Weights of a small GPT-style language model, trained from scratch on English Wikipedia.
Architecture: rotary positions, no biases in attention or MLP, untied embeddings, learned residual scales, capped logits.
Each number is 128 + 32 x the weight over the matrix's rms, rounded and kept within 0 to 255. Layers, rows and columns count from 0. Numbers have three digits each.

# layer 10 MLP up, 2304x576, rms 0.0525, rows 1662-1757, columns 72-143
177125126140180138143151207130115092115132132109136140131131150131085077214165138165097137149152137053120136109157199095135077054096116108155157188131168152142151137108142138109117109119166118053089157094148129164091
152169152111098119161098120154146082073105092077119176145116106154157111146171142087077109143151158099173137159149126120129081182132090182108137113154091114161134118117174142169122112190088097152143167134150197151128
117113159116096143151116158115115091093160113060149121143189142177089087169152132145088141101152118115121173169146186104106097114162160086147096162076139131126122133156146129179103129109147176149121121137104160111151
119047133062099169116128148155134138110166106082203094135165147125156107078172145155134161158114137098119109118112118074164147104075174167125138103178215098106101137059156116204125173073067042117071189129103132133103
120129131182063141160119144142153107164103081083152119121146080109146181085128116109138135129138096080106109123092138104116113101133154170093123155126137156161114102107138144131141179121191135143113066054165104109109
144121123096118053159100113094096081123158148145154116146130195159133108102184104147116095115113105143115137169159132137147143127196130143080113117121138147095132118146118132100088141134115123137112133152147172114060
135090152174091132140114163150140078126119085099110134125084166152145202128197109139124113097103119081125113095089103169144153094096140111134142113146117146165092128125153149087145133140177101163111155105117117160151
154080089128117095150143164162118093094116158147150134180179130081110142124232111091120087084117164083126105144121114086153107152139157131148162130144122141153109083143119116137159167078172167151135108036109084077105
116131087175075156131131142146130141045123112107120137135175107086112132200124166109114098136160141138121129203093068167126161093113115121163181146045146182130141072141183167181134079122113048121114209110099178153101
184104110140095091151096070145165087101122138138161112138114122081068140196105105145123085103118150128132172164121137164141140099077103172155138149124156135124207181127116167151085099134138136142096139109124107114095
167138161121126142125074092120065111108151127133116129110109128159075198150120207054083179174166142141199134136127137101093135077168255181114111125140137145099165132084143155136139129143154211157099181121165126134095
147147139126155154118077201199154183185151136160101156151137153126183167102148157130071067154130093096148109120095144095177123152194158161175148132178133141137100088156107102135114176119122055142115103081174133089146
158087122211051116147100146215152125107117134132091088141123210094095119105098104234083122112134059123125048115140186159169082106124104122063120102177117156137147114131092137197118141125120093089086178110129137093173
121067109126100185134162099158098104092119096155161120154131140140056124124097095112160148055178151100117147084105091148126099142146163171105097165198134112174146144126107116109142148152195137175146188110184135085151
185110165135103142144137136110089089087134093153077126111151150193058117130110124095093138117137095103144164108106184115127096075185100144141153074121171159110091190146141142166124188077179146132077120123099177132101
096108101106124163187070129157141083114115128137170170145126117166151159140193183125095154115203136066156134147141165182069104128130137113071135099114133155113124083135119178155104147132129149109152160152115126126110
189101135168140069184112158112107104046096118080187179171119101166109121184134115085118115119159073096191101174134089122111071126107099120139141106051144127091119178072126134114129113093155119137143140132086199131110
156158154132185152134108127146074103079183168118139118147137164145068120138164158149137099130146081111148144147147179069091105100136073195119168092079121105117142090056142177168132117086098135110136153122128159130144
142098228130047080138086148081118167117154173158133178116153138176149122210119120127130105128116115108162136148149152180111169108125169144123162106144158165159144143136133140158124205145098090119162126082183111181113
175133125151103195179112136140142099167162100162094150169159121144121133175097127064099093066140052084057125158165114120140145106109157164101122157100124162100133140155166143170134145140108110087093222095118161107121
139056072142115173138157113142085126109135184119184164150177136162132102145120140095071152120179109101113172175126131095130187100100109161099080126096103070104186104163073153107094136110092065128111168114108127110097
197113162081136150173124150090128133140107132137113155115123200140140186094212137163140097063130133103178147179108068080132146161124104122122127186088090129118128071155110088175143086184105150115133146145074172155130
133059160113082093125077145087135118111121100129114153127138150161099172137148107100160116089205039117156174130126164176112137112157208111113111166098173203076072193143134182128089198125183125160121192118097134140154
115144103104137169178106126128123122081155201046124118121184059186123121199162081120072092107133109153145108157118155066183077139126097199139077092101123140080122156109157102126096083118168106140143126149107128163136
139110122151128117148100126157143129070104176155111180119157202091187111111173144076155121193181101147149081100155165093110124065096093120070096150144130134127107143120157127091101139119143157178119156153172150088105
122134108107139167122144107115101096100120128133157117129135135105154126126060128135143130101126133147146168138163140120091116097134115097134088209074161124106149103131164111161127118183129121142123070162128177153149
147090109154123101147130085095121137098090150106153133101185148172069183139168122162134160105152116067163129156190110110178132151193148136142126118109179112142122084095167109120122129124139138122086127067149176113097
128132137132133075145057078150080176167071132109126152132158122147158134120134153107176079096119195152108173178176128139132112096122165112091134136099166166134154118129172119146142158115112129128173157084147131126172
043054155120110092147091176133135171117112135119105093136131136080122172159144191098127135109108134112112113164132157128158115122147163183086131175128123132159125136103114137150160157133156151158096108157126134091151
201160110211188171153122149119117125068136154135131152135093126070087170118116137122080099119175088089119161116109177164136091167134117124126156183091174181121164105077149202077020116153135157153124153117114116119183
136125162178118132164104135166138141093131111156119108124130091099149140241138138112114147140119128068117141151168127135146083144086133097112160136121139162157110087134145137133082107098126148162145141158136140132151
154155139167098065171116139089113125183039103084169118105127132160163188134140105152133117127182177129161110176145147151144154093117157096124085139071196135077104076122118157096107144082154098139112123131169197104048
096134163147133166201164096089110119144119129102156168170176097167087108096215159115143123148188089088148099114146066151086167134074130176121125188106090137109182064120171161138115103144137157065083100126112150112140
115078092207126103144102196118134124074151127102167139157117124147145148114094106117127131148167119101147179212195043155126098104144059188152098131162073085096147159019145140134127106122158153180102164136044172137148
177111132073163096194095139156168146137140160130127168135191099152111140126188077139061118186165113070101146136132148103193101099096160160125129118160175127179051143140116082111168136111088105094146130101066205142173
104152107148160188143119181121121133048157170149163128104107130138151071171177165149143127120128134113090147173181134093197100146098156142073158130133120108140113094112151067146093114138096113096126144119111203109102
122083101097105069145119139121121142089108106110198158129172096113123118126131139063093122123145088125162144126184129055080148122123206084112168124130108160114095138117107111080074096145128140134131236113145191105135
127150082115149102164079153145126149099122174114069181146160183168095146074125131123098112095144141078129099121138134112127164174148114154141106122158140169089157125161143132141104136170128143116115065170090136132135
125114119091143078161074171167094142110068152138213168126149092173131106098135112123094126126106154178161141168151188100086111074121151188093103150080086081175087128087117126104150141160113114142100107163099181109058
133145087093099116108130094096125059105130121140117102151154124164150080164124087095150105115170133106186174141081121137061119047115119109109150171148097088115080155151117148109129220055122131144162092077082096124136
117164158168130123140118085110082131130101141165157120162109169144163115126127128105136082093105100099103095142166122153059181107163114084141172154169067097181174106089185120165146128116150153143130116175170153099106
137149135172114174194115095221160091146119097151151176197187072120073131145117106144166104078127103136079154127109116111147130100162126168185122154147129165147076111090115144104168201129156140205136159144136127116117
124150093133116073133126164167098108095156128147131078123159133153139068146129183106095094123102111166121113172135184184100137137153186135133191114114108143070116103161156100167124198115108081217135160121136135146064
137156124152125174157141062152147119129096117136131142139182126132137125127094080115127110086105169150136125181168168098105155118105138143144057103064150179115105119116131158095046119147131134126120105081153154165066
059138137169115115129117110166143148158099105120103102143049120139155161116136123106091136102099131064158098124161139153080066063129182133134140150120186159130088106154144152153094132074166089118044158107134061115122
078114138161155080147092115111195137118096080116140138189161102095152150134095171119153126079164106092158149124076160123081125143191106136153108125021127172121094180107152192082085146150144203171121081155124130157105
097062137138137105135082124124144172152095151129099092173172156143167159181164121132134112092192135119125123151171171206117131085162157110151099125109090131119096109164152143127093199131127133176111155131122182107173
112110165117153111158110116082118180078034120185173143104168133154131172082131107128112113108122102111157117167161122105094137152185163123185121157167170167120101152093139089148146118156138143159138102159134112120126
063105094116107152160061180182160126120090089172124110161115146160105129171147122061134114065151118103124176144118140073110135109077122105103078096153167144176101136117098140173072123141063150146151144132111133142091
167147118107129068114115145124177153156080121146165101182144170097167141135120238130118167077167126079162171160186159088113171107117094111195092175152125163080156149177132127196139121116126103153137154071061139126141
133136101142146186140161145199117094115140192124194134132160141080111138136165171049109147111147126104117119129097126167120117083127156130081128154111113101124099108129182094107095090068167105093127165094080110180136
089110103132120183136158167134153139091144076058065083103095154087133127140098149194105100101125122093138110155184191130102067108187132082080176104093164135134065116152148136093115144166092070189137113125142142111105
087159219121126196123149124131134120165113131113156099165134107131093149174121095168090135130120114075130140104149181159117151099123094123128079132126125094152148108139103139102179090156153081161160172065147104160159
105076168147077175137105135161137114075105200079165164127139098022160109220142155131086160128156146122192118196111074058130174064179114153138156128099169104146071124085131095216128126122122126101124166122095129054094
175153138109083092125108087090110146130166118131156144148083103141133118144142204184113139112135126119193106155131100123050116130104171184121061104166062124143100136104147158139128140140143163116118093148059161143141
119112153161113153138095118144152124124112142123165130134122153147107147108110173107097126118155104177094103183149158118139204135100129129130144129103149177112135113170092119116136128138123158107160154095135082123107
160107186185114128137115113130107049087116156125161117097135098123147150159111109143152135068118138091164127133137122146140182120145143191093196156144132076122163122153151200098110127097114093090116162105077164119087
079116136139148180149112181098136110159122211154101151185115123168155083151120096084142167050140120159107163127070164168072110072144140112092180146159126148143161141080141118044086144094168143140185129107138073076185
186166138179139120131102051153116094138147156132125134134084118126096209150144105147104112116200092122143136135162168157159129094181140126119066110103202159164061106086160152142120184132162084103127128083143144116130
193138132116094136161107132154150139118126086147137171142152104114091168156142176122142135120189046107181125126166147148139117135177098088094097179063213159182144136136121171139121103116113150138071159067111175176109
164099137167112185143118117183109107091135164147093108131125175125121113118091138143135142089121068153176153155137161185137133119118108132084080121138174146081087156141112103174129115114156109115138126138143183041112
114136136102175182104086179130174086180137094107127134151084099098083191191107126128095110192140158186153124124089122187149137144123134091163157119151122176089100170106133210141142181138139179105108219185121144160148
129113117111106094150097114160105121133152126196085130093127113097100166190124122116065106129148136204163095189148100112136083132100074113113135133146165115110089094151132110121084099139141073111148138111102094086169
113169135106105094125098107130108104125188109106115131075112084160149130096144173087108162106134156137165123133153093138110116146143088160113121132157166099081081142118111118075122105132104104113135158145109151130121
117067156130153125155123158131124066079101150097168113098131170128125204124191166137147121076105128091138142131161121079128096120176117176048110166135123121105115041142151147134120185070161146127088143118118145096067
110071115136124175127076181146131089174118165123144146132174147136140106150105083171119098128111098152122203149134081064147179065130184152060158092152102131202079184127082160172084148082168110174072118153099172094084
075110164145187195134142121185090112114124103168154131165147100160123078184131098106103081135135118150111158161096154092118117059145196080198119119050123091129111136107100181173146150160108137109153079140113124102152
122122075126161132128136138131100123128063153106171140131096129171167137133165116098127103129105128103097126122143106121136140124169114156132093073117140127134110104134084178123100138111117162134068115148089138124115
148092159108132113140077175108117104106071113103103165126091154112115187119162173114089088121142111140158200150128181119153172106119129170101105108121115208069124149085109160173081153135136117116152164162129171091143
112091144187111100149142146097143170078159120180154104174143133154083129156112127134133116113173100111198123174137134107122108104146126097172124163137198132147083128113112157159083127101105075135108151143104178089118
103116155146077173126145171191097081103070138094166099131214103114124133180135172156095141124117116138131200135092165149125149132212194133125147166084165124079096133088173110142116122111134118118103101084108140117124
139134120136096150105112136126185117121133185126106074194120130132137118068109173152122129183151132195146176088067092094122148167133096152089211171111098112088116113076082158137085145084126170127130116170141191154096
148094112149156166170113113133083113104090180119128128142126168162130164091176109123113136144081160115135171131176248140113077152081109155132128080138133175101155069087163185113109130105105131158142074172098067127157
184082141127125132157106162105156094142148126104114171137120119098115205153170155145140127113103099134120161140144168164082130091140116164121166101125102117160143075072123202132123107100173088155098134088103115102156
114146161158093171150075116184127113112067097106112138130153109118091200115125133107130123139152165129095155154141152083135100088149157064150137087119172143078088114096159125167089121142149101122086111144127104115136
178098126159182118136067105168142182127098136123106148169071108115091119124077092152184066084166105162150111139101081129101120123185140049117159149135141102162106112141136110142147161168148090123132062146137119172118
117132103148167194131093181200119167147074138145123186156079161080094197183125124111117159083133082090123117137175133101121150130074193145064111086133207144091138167073097179114133153093135154143146136060168139105094
188148087129129082144160140189151101119114154153137124092160119121100143103140145162140146070113096098129128124099142127097161107177164098083089105100152186112060170111100165140123090120162095145114102063066152115138
141097129200120076155143195088101078100104153063070160174144204126129147110177105158133094152159106130122121117099135062102108114107152166126105096104073161107186146133104152189152112098111140182109140160197117100151
126149124120156094114118127215143127100095160152197156149114148104120129172118137129122135113128115121084100186114170101139116164134143169109155121125081147109134091183149074137127148090107129187142143118125124157195
129138099144118147166078132157132165094041143105198185110108133118109165142191124159120120097130139142162128214106103119106188051110153170108092067121152171130108132093137114133129128063152101204136110105128120075097
105099048124110126164127169153121138076133098103110110177090104161084104139148119117146095126119090135087110168172144138119123129223121156112116152176092129112156145065093128103071172171140161163150104134160162081169
114103179137126147145094148110126107134125110133143145115143138171157155095114165139117096130184069071120135122198088163142143117149135187094129129230118119100195155195131134175117088117098191112117201097125175096095
084136086134058138133141155055152155111118121153086119140136144149158149133098108122128138117105179090135080164151145116068179101096130129169102098093135191084106156188070149131153106128093084158141135076098079101152
121090100138095081135066196140160102095122153097103122099073162125098130170113069086147145128126110103111185123121172077136173122121117185092143151120173128115131155176114186119119133057144144136123179128125111127111
077141102154111110166082084162143163115114155114105126185161138089180113174107165130136070114150089113092141198105142195143101132138200115173112120107152146118137086135121114149123157133067106125120170110084124059086
139083131113131173119148162134124112083077149091152076115122131120107173183117122080083104116120099113127145085130146102092096095158113202078165126125142157129182123124091138142120119159167136150103061117089105127160
140116132076156113132152130112157150175175156163117168147164125111143116134109132070168133131131106043114064147165135112119150117131140151098078154081163144195138074164127102109129197073121110158121128080131113167129
105050122120163095100147179149123165059093085061100149124128130114155166128057129178079059111204145120094177142122110132098067161071148138078097177161222151078139079094130198123117160156136119117131081164129140128120
135150088160074120159118201150108164072127153145111148160138154115049110150138100135144115112139149105125144150107114167077048124136096145075094133128155130129131152160125107133120136074177121155101141116126119109121
147190186158057130171116192163143084140149147113105151127145128083116172165165064145116065147124106143092129111147115169084136101075160153115170172091133128130138146164110081069176131150123103155139123146091126138092
156088110112117065149106090130108084166083139088122149188143109100135192090170156117143126143108121162122147100142140128089164129166078141093084129143153120050109064089192163145158153151121120084064108121080138123193
134115103108129059139122126149115064077166191130110188136116165082094162157145097170129138073137126124157148129148083112110133113079153146143100196104160118087098088157134125155152127119104160143138117164096128097084
111119135114098146147113151133103112064075145232154098124102179096114106115123121159137135133087133142175145109116149115139071138155151140148150150156106062105154150105174148133079183084226133153105060153059113140108
078064154126117138146126104108092162158129116128117152110100163148146130132172107111129126142100158145108151188130182127093104123140102189139115078112137064127150078128156120150066098167171151113112098114097091146171
166103131100112214174150166106150136109149170128122221145181124169169147131149143108128142114112137089127120146125104106115207167186069099107046168151147092132121147164157181136159097164175069130106092109076094133149
# layer 10 MLP down (transposed), 2304x576, rms 0.0489, rows 1662-1757, columns 72-143
064101117181108120121171119100181114156129118147094108180111120143116154113121108147113099132140099189138121137150143132188140153164075102155157150137099133128147071137160162116082130121149091195133114082144122100156
118134165149107045186119148157112118092151090163084128151100053099140225111112071139114123133160100128187128110160106142174141110128112165132111174148127117134131146105110161181103118161134161201133097069117108071146
125141133146109078144062176154110119177140174136120143108133199111148111099099146113150131127083137099155094114088108150158115108129138149044107122170128185118154091110128162099167100154143055123147104120113122147109
190153167152182101130147125134121167117180155061116140070197108139095088113173126106145143088148098111221134116119084157129148135064127105169111161108101148173106087110171102170154084079086086178152139084163117126155
156131087129135138121121131170096199107160177191121110159143131063170087065111130150131133161164089123161152101085086093143117116143079105113134137162131097105122184070116117111127151114173148184153114110118109097144
040130150104113116149122059147124125065094120085142056135137122147184128102139079152120123087086128110096176098117097142112146151131122144134137123123092132083140152129160137165131117142149122151016102113127120126102
127159099140126101126101107089175131118093152167153084148174126148111145093109126139124093097120146164110145117141068185142129085154154181159140178084127146186167126173101125168115086148175137207129129176144148157143
146118195091107142103110162104117168115104093096156105146154164085150128102124119019143115157064131144093096128148084116154170128153163113200124113099125132109156175112134159150136137147107144087107131128102133132161
124166121191186113143109145146042141110160094139109140071138133136133090145151198065130146141103147128144055116141110114143171087113102228156120129118156049107168101180151164128110100130127059085091122172072102131138
086120129159154153137141156204143144099143096109162121143103107144144110096121069128145191102128074077108087115090124124126097116120116078122114153158114098106100096132121100150122107089148093141144094156106152133156
119111143129091141113130106170115104122069147084152138152071159112125098095169129111157209104164101177105130111077097096117151140089141152138188130133190154113152179167113128158140117158144150177161095185136134116193
157117137088135147130095142108183165164197177083090126169148108138130101088180079089162130120204112117108095057196118110157092120130098081129099119126167150137078108103156116194115130175162077156155123131158171120094
114110122135131137072115127176137170108139105118166151134134170095127136107201093101113101203167120117160092130157128088120118122165217157157138153195123084119133174132140149136094137120090035091148111184156092106113
156137145171128085150103118127117150105156083172153111155143145124087103066117023137089000132144151123079127167130046163034129067148117144172147068166112129107141145093176113064074136198166181067181055139116142127107
112128111085133110114104094120118053133124128139112148105054143125143148166169085105132113129136149140098118128165138131145158149188099116172064126139125116146195080108144128099137106161135155071128118127107112171098
154155148121139134055099128122141131103119143156125144111184132118103127151123159124099151094112075091148122157150108144122144099129190099127100187188105086138127130096155105121170135168106123119109193101119076107168
128146117138130112057112162152138087116079120168181164140141084106195077151126178141086149140171085151047092067135155185153140131157116153172090142152118200137087114153160101154096168099121177091090106153120073115099
121136115148120099083162139111101063088163129140141075118107125099072127101172175105134146072142137205137129130152170119121132109175089101168088120104143122124125166115139111085108143120134145101150090139099112128169
124106150145145125120107152144143132204187105016132134115168125125105109127117124117114104154134186118156083127173114119088116067101112144134135167109112119132102190154142150211137174172088099111137100133198149090095
116149111093100106124166121135121168107092105111097085152144128110144144109116139148121119110119128123095131146145144141111100084127124137173047141071102151118149118179098144105147082157133157121157089103110127051154
108116148109077090140137155144161087143152126098066168118157140082147132119158108148090193088159133109069073176107192046105140109179155113122104137132075104129065134118134146125191130150154128158138156152196165119160
157131110125118104135176143134082068136096129107141138138134111127091121165117126128115123087047158163162103170185099146094188075154078136141133145189075122112081178105116115108132131140134069120133095092187075088051
143153123066152165122108134115149113148099095133115138080147132165107090114096123124134152140136117170183131140096110161164117105145114186041231090149089041093159187175102109130125138108069094102159149126138082173168
141124154116069137171193044153108101120105122094088131104073153151112115104121083144102175160163092156095164115188192088124121147111124119148116144149176132086137175121129134102195079156129138104124143114118142133123
153102139205134144045116117136122094142131165146127198048190098099160101118112098100131153112059140116098129153127154157129105123085068113122149157142170160084119097100128159146166104137108150148116179182142078133172
081129130102099126166141071146127149174143168128130166134126102120161122153119124159137056158189149128120136128138146125175072124111120106136193111140150138133212203167104057108124083134085126141120101173166069076096
153122188109138185185106183167111100127161156120137201140199126160113130119119143131085180126074173160099164133122156152076122160141139155089117150103112083140206127062117098155163144075103155124160115128114134160143
138126116155108097111112092128075152191137115161107157135112096143181143134080139128145188140133128150099130158103125087126088122110103091104188118127144154117113125132181117124097132102152073165145121149129103117189
134134133159141145113143122133146140112123146138168164100124141080131113111132170043067110114171141158115144141147105109101116108147133160143134102129152165144107106152131114140151123108144144202110101109097153072154
128106103131138130123107159079155187162154111183127103109165117158150164093081131104114117097096121128127066150129095086121156135106199089159095083095115146132122168134180130141217107079106099157128114077189163123110
155183053159147136188138147115117158120103093145099122120081119118122120098105153126150084093115158097117169099170122123186116071123181093125123118127154145109107116134115135123128130095135154128140079135062131191150
151154114099155163147083130136192134079159172109152136184111131130092137125161098106127164122131148126107089091163130105120161178133059145122110170118144121101104130090146167150143131128163123147175120177148123168154
061106079155141131155103136126105082158157128125178073144127147173126120106128103111163102117131139068105105156134099099113119107087069174150231159109208123170121136117061086118124120141127109106080127096154119088124
140114199147097229142161184134096109165092179141099159124136172113174111154110058105067101181133106132127121128145126103138123152211139084150177071177066113097114132115178095077141099111069117133093129112091210084115
142166106180155103133136139105038130129174126117164123193168128058134122143121101129091116194095174125171129095125139120136108130151140114113039157109148149139062141067123077216136064073137104109147103133169155085133
160154100142068113096032077085145135161135119158133127082151111145168155130126071121124139184068165167127093176106170133151112143152122153171110121168147140084107158097080155090111094117084116149123114158128092122105
084171070098100152175057086170153144119098182085160120149188122110139134123175095130131173123207141089066112165130102120125105073167122205151057083195130132140091094124163092129113134124063106152128187130160093148155
098030140134146172123122119146132084126093117152157149098107143146106072160126114170124107115158111113103135131085188130095125124140128135124172086132111152199139165110141062087152167164120139115103125121122101158146
136170170115153148109126130103118162146168128159172154163035173106142133137084160102082139105107105172153095158128087128180063094098103196120127165058170102130127113118134082167167104148100100170110067136127175169169
122136154155095143161076160121153147165153120119046097119123111148151192119117144131131053112174146173149163078075127089118117113154087133169136109128186116101174097073123139142069146143109079127151132141127207130081
112151095070168164162047142170130141159157158165163101075109107134108143103146163133119147140194151139151160143105090119164085136114061110089131131150115176102130081124154071125087178152113125143094122109135163137131
078126110092077183129143079146152111125108153084138161126182163172073125168130162175118131118143101069120082107115093177124106182154153164126095135046156104137080089099162125087160088189100148083155130083105182172152
088103157056109171125171101169155165113182130100217143157147142137113081157068066134130106113090131110176120091200136176112148147140169165104157155200119064113158123166157124153122126189111141149090106147125131083143
179111095168130069109183103114128107113172163099135093123066145111149120119128123133115142110112135089153160103085125142083135071166147146171110174099135127164166110140178145153105123112127125094091105139136169148150
123127159173148160114127141136115088119125120162122144146043124184138180116107138113132160113138151087210162109166054085121128148084191117086114118095090132102122169157168136127067161082061149125119117071128092181033
056158150094089170137138165063144191137142083062158146190124100118141189131049155131130082110193157153103114133102098158072114118144135187145051131120118092122143143085058171096103139140152216100176175064155142107145
154082133164123106093176102123137108092105181100118164142113115188150137094136154087104151113081128074116105082157162169092156115122143143142132133158147128023123130136130164125160155145083081126126133166172167091148
145087107100106125110123107167186138162119121172154156153133114120115199103143066101175114116114112103066146121103125131157125175101097066151148117119100100077189077136118122107078185136062167128124111131163072208112
126211127140118123144178151130107111147120119135094141170129099136092144166128114127017132099164165127090122133082088110159147133136217158065124082136140111130091128118138125171150178141058168125158119122122105169111
109131146178167131107032171159121100138166170119121100120129131083107066127130120154152113130149172153118146162096075118185119074172052122130131079155160069131100124083100160143153097147067100121126140156132116129130
150125133169094139106171164133119128145121160108105100101075103092167120166109175103128086178158118162069181122156170140129090118122124087099104125114166124130118159136155179098118116124071152137122088187143166129108
127112043117091147142080134105133147197148154140118137125109103135141115139097121159091105106139147082156128155155114118138089111128114100124113088097125111203089093130178108117090143172121145153133071114173097083113
124132172109150146055155106166149164141095135145099137131165201127142170120116176107085140137192111130154111095139173158119119141106078108115103103151168122138109055155174151115149146088128133141118150150132129115113
065135096088168127115156124174110203106064182119125175120112075079154047157122181192080080175062139104138067171126128149201130120108135107161099083177135089151151104161161130174137156200111091099113149151082139118134
114151102100130182129111189102138116108102097211141059144157080119119181096133062114142149123202119105082135121156116146099116163114109118114095165185147083046122101131137120100112080136112140187172121098188109177164
123162092103063127109150132094113141108171144135102137106096142169108109173071120104149150162062066121128115151095122142178128148105155156149132209131102160127052107120089137139173148123143158113155115095132105135086
085124157100140112129105143153160099142113095134147084097076062195141060108128153090121117150124160116141150165110168150113182106140150156128101131124105118154128124150164077068119136132152166075075102123115116177139
108137095100238104125110089067055164099125127110124082131098101067131094109109141141160186142159144120123086155104093123051165110195171134108153077134169114139157137147071122069173132108113091184129104128085068127211
163173060098154119109076142127184141154157096102150086159144136137168164117149087164083147115143125150096131077130159099139100056189097096116068124096089120126134131085163111131179166097128139122185178121150128112094
128155137089119114136081103068150082064153101140180153135132118127132150073151100127091160097113147116065140167150149149125121136149141064115181121113051180104145119164182109117164083149113110132117121115161165149095
044161120120116124154074012155127116122124147177073149114059137173103126122170106122105107217057183122163131143110136178156114179155173135136150115096150119162196073133143046153141051190144151061160137164120149159114
084112139113162110114127145141070089120110130119187161062108130107177133179129173131124144157100138117122149144103106162168150096098071105155143158158115141142157107141140127122112093112106113146158158147106092163167
098117137115194191143084146102087171106129062144096176145052157109145121114114119129153087115116195123117106159132132067146148145158063149147147134116070143078101129164075166122102102125124173119069105122142088108128
130174102135141140139148184122185179156102129156161149180174129095145124176109109118119138132108097189155175097136108070152119109103140128126113117151084097152115141126099129105147124104133174138153090112091159108091
112096135149164135096170098144158131124121111080100127113132028137140131117076139150104107060156152158103129158089071137051138136123127139149159089158161127108111186142117114143097159118151154175118112192141143165148
092123139085111136212083180164151150150172149116190215191151077080134090187069145164146111079105135169132150129144079069126127116101101132137202109158175094118154157099138097130161130081099126163126131112133176081152
108152122146181095114134128155176121079104135164154111127120146169049193102147083156126135110139147101084152083112177146157094088131087159127138120148171099110125160148145120149120112120107156123137102143153086161096
125215123165125128078135069169105120131147140133114123108082142152115109127134140085129164136144074113096114056104078106104115153123154136120132093159152124153084126104142125131187151077134140153155148103141134132139
101140106146156110208134148149126120127183119225116119169086108143156081113114132117136107147048162163104119134105066137073074133144193070127179153134109109167113104203134104119108087179135092109178119129064097114177
102152139128135129150115099126152144134112110125082106153119156175148137139121151115133077143100142155130105122112132177134187141179143098159125095189123100117158109092148131135177105109075154135155074138127164138090
082160195164094167093104124162096072126150157085162124131126106104106108123173191137108134123109166197129156083151167132071116086128128100166150108122149091100151159124088151092175140085083108178161149125101201149165
100146065166145118153113120100091164148125159145146120180116089096171119166097162130194138075162132066097117115185132113117129141114144149136149090181115122103085147116096142119162133154178113110104037166099046139084
114168180066088157144140177156111114117101058117102135197143181075104109120103163078119072104103100137077106098144117133171127109105107129144082113116134088178113199197180109142161100124131101081112079081126100143078
085104165134084178143127066149138077171093069099151152133100112151123167085128114119181144117153151114095126110163104194165128116038119109112070120142090121168139105118139153094110107099116113140159117131177065057145
178164142123116159118145080097111140124078192190110057087124144138172140146128143119125140197089140126098126157196099074057164071141159133117115119153092115115146100108118143092140151110145123113146173132145136136183
138142122236087189128170113046078134135071191162155170131154100122122141109138132124164144172189103066119138122079165064115159145054120137151129099104087132096178109090135097116171173097083100121125142180096167114068
148109141103152146159106132109107086143122108155067169187139088162110158101191141149121077109163161165085229083092075142156136117155160121103131060121127092097158111151116180115123100189146143201154128120096144204142
176115142129115133110121146103115102083144144094113109161118119143062085118158155105163116112158073136127126091065137115175125145133070169098105121163081096166148142171118138152110087107104157131146081120144106123185
166167191083100141175167141109087223140125118134085095140141104118173170083208126162150085199115144085108075121080115121141135108100129100130141104167160112109209197119136147081110118110172089074142107136203133107168
185101115106063131155171104089172124091094100166077136118096078129123139121110112132101118041042084173141103139124103162147140138078175168131094176122124098142139132089127132096160126121141087138045123166128146119129
141117107148126195093090153123172110164123153154139186103174146180108074133139152154094076149093154157056198135165095187104085189085107150131144130113121130056107102151132137112137082202147183086110129161140137177124
094105127089114168146119187142111131094116141106091080098083106150089068155181174130161196107089192164134082158146112107153118133137123183108095174137153080112159158115139122146107146160150218114158104104066128159154
133118113119119097123173091104084123134152167120113094068140077090147121126093090084139120092086113165164080140097138107128123183119111116182095146062120144126068115114162131098129168134140066163188074092132103154148
115151173153157165108093151183131177138141107078125117123116126054122096136140122111136072113126110124110167098126104141164127166130141142121112171153104160182097107109071087160131072122093158101073061175106127085159
165089127093136134154111102154143102164126167111075106139105104109149115194150103050090082170168146113154111108158145151121102118185124110114169143110171084175111154165143152077088109140105160144162138140148198132195
112126123139195139185105062126166110143161157125093075128156044096149158146106168117127136101117122143095134070124099141167092085108153079109172183119085112187128153161147110142161128175137129139059139162128140123112
141130167140164183144090111137201075109131156120109110166121121143122179084188184087074097121084148112111137143147149197081136123060133126113121092167124104156167112093155058088159162163125112066151057100151152106116
108123177140085108126117132134131091110150145113127138137120167167139118108171118201107116124129147138151180152064153139155138147117120178099193132139135141110104152154121143143141067159126168091130157185141160144106
118145087120076150116117121132157075139132089159126119144123119081145150127188110163143128123129097117208141117147147088110142120141087141103151115052166133089147172081063161170099108154154138154099144100167130036110
171146142161106142061163105130068107165096149169180144113178165147129132173135187130106123134102159185126089121112131121137153152196134150156154156143137030140103148131126171127090103119081117083138138120093171127124
107141129156130170165061103127121147093101104130163142153117169131141138157072089132172166082111131129131132174137139068078125174076072131156041136121113099147191087131155165138145131066119067126140179056164131122149
169130098127192094123135090090121150156087114165112129093141125138130130115137248094108178135079161095101112150109162100144171140089093129135130185125139154173168107111102121108156111128146136139099182148078127139175
129131122103134107128128090149157078152158146112102153202141127076124125091162100121115132137141100158162151078065165145126152145106134109096093121162125122142176114175117114133100086104135147139111138150074031135153
136120118129143160131092131142113114164146097117174094130137075116176136177131096063170103108145178136221095161123139086146120135123166119159116076084070091134090099132065064158106160132120152114136132067090120071082
117156164143201144103082169145110122133191119176132161121155131128055127135058128084114106116095161132133178126068142127129037196131129133120066101122148089145081160120137126139107155216135135183147106076160187122125
075102102127171193139116160130142116179163142167091190111126073183107107156178164063098136127118123181116119098154187162066131151078084120088140098208108141088103169144125054096134095085075089061141168134161163121142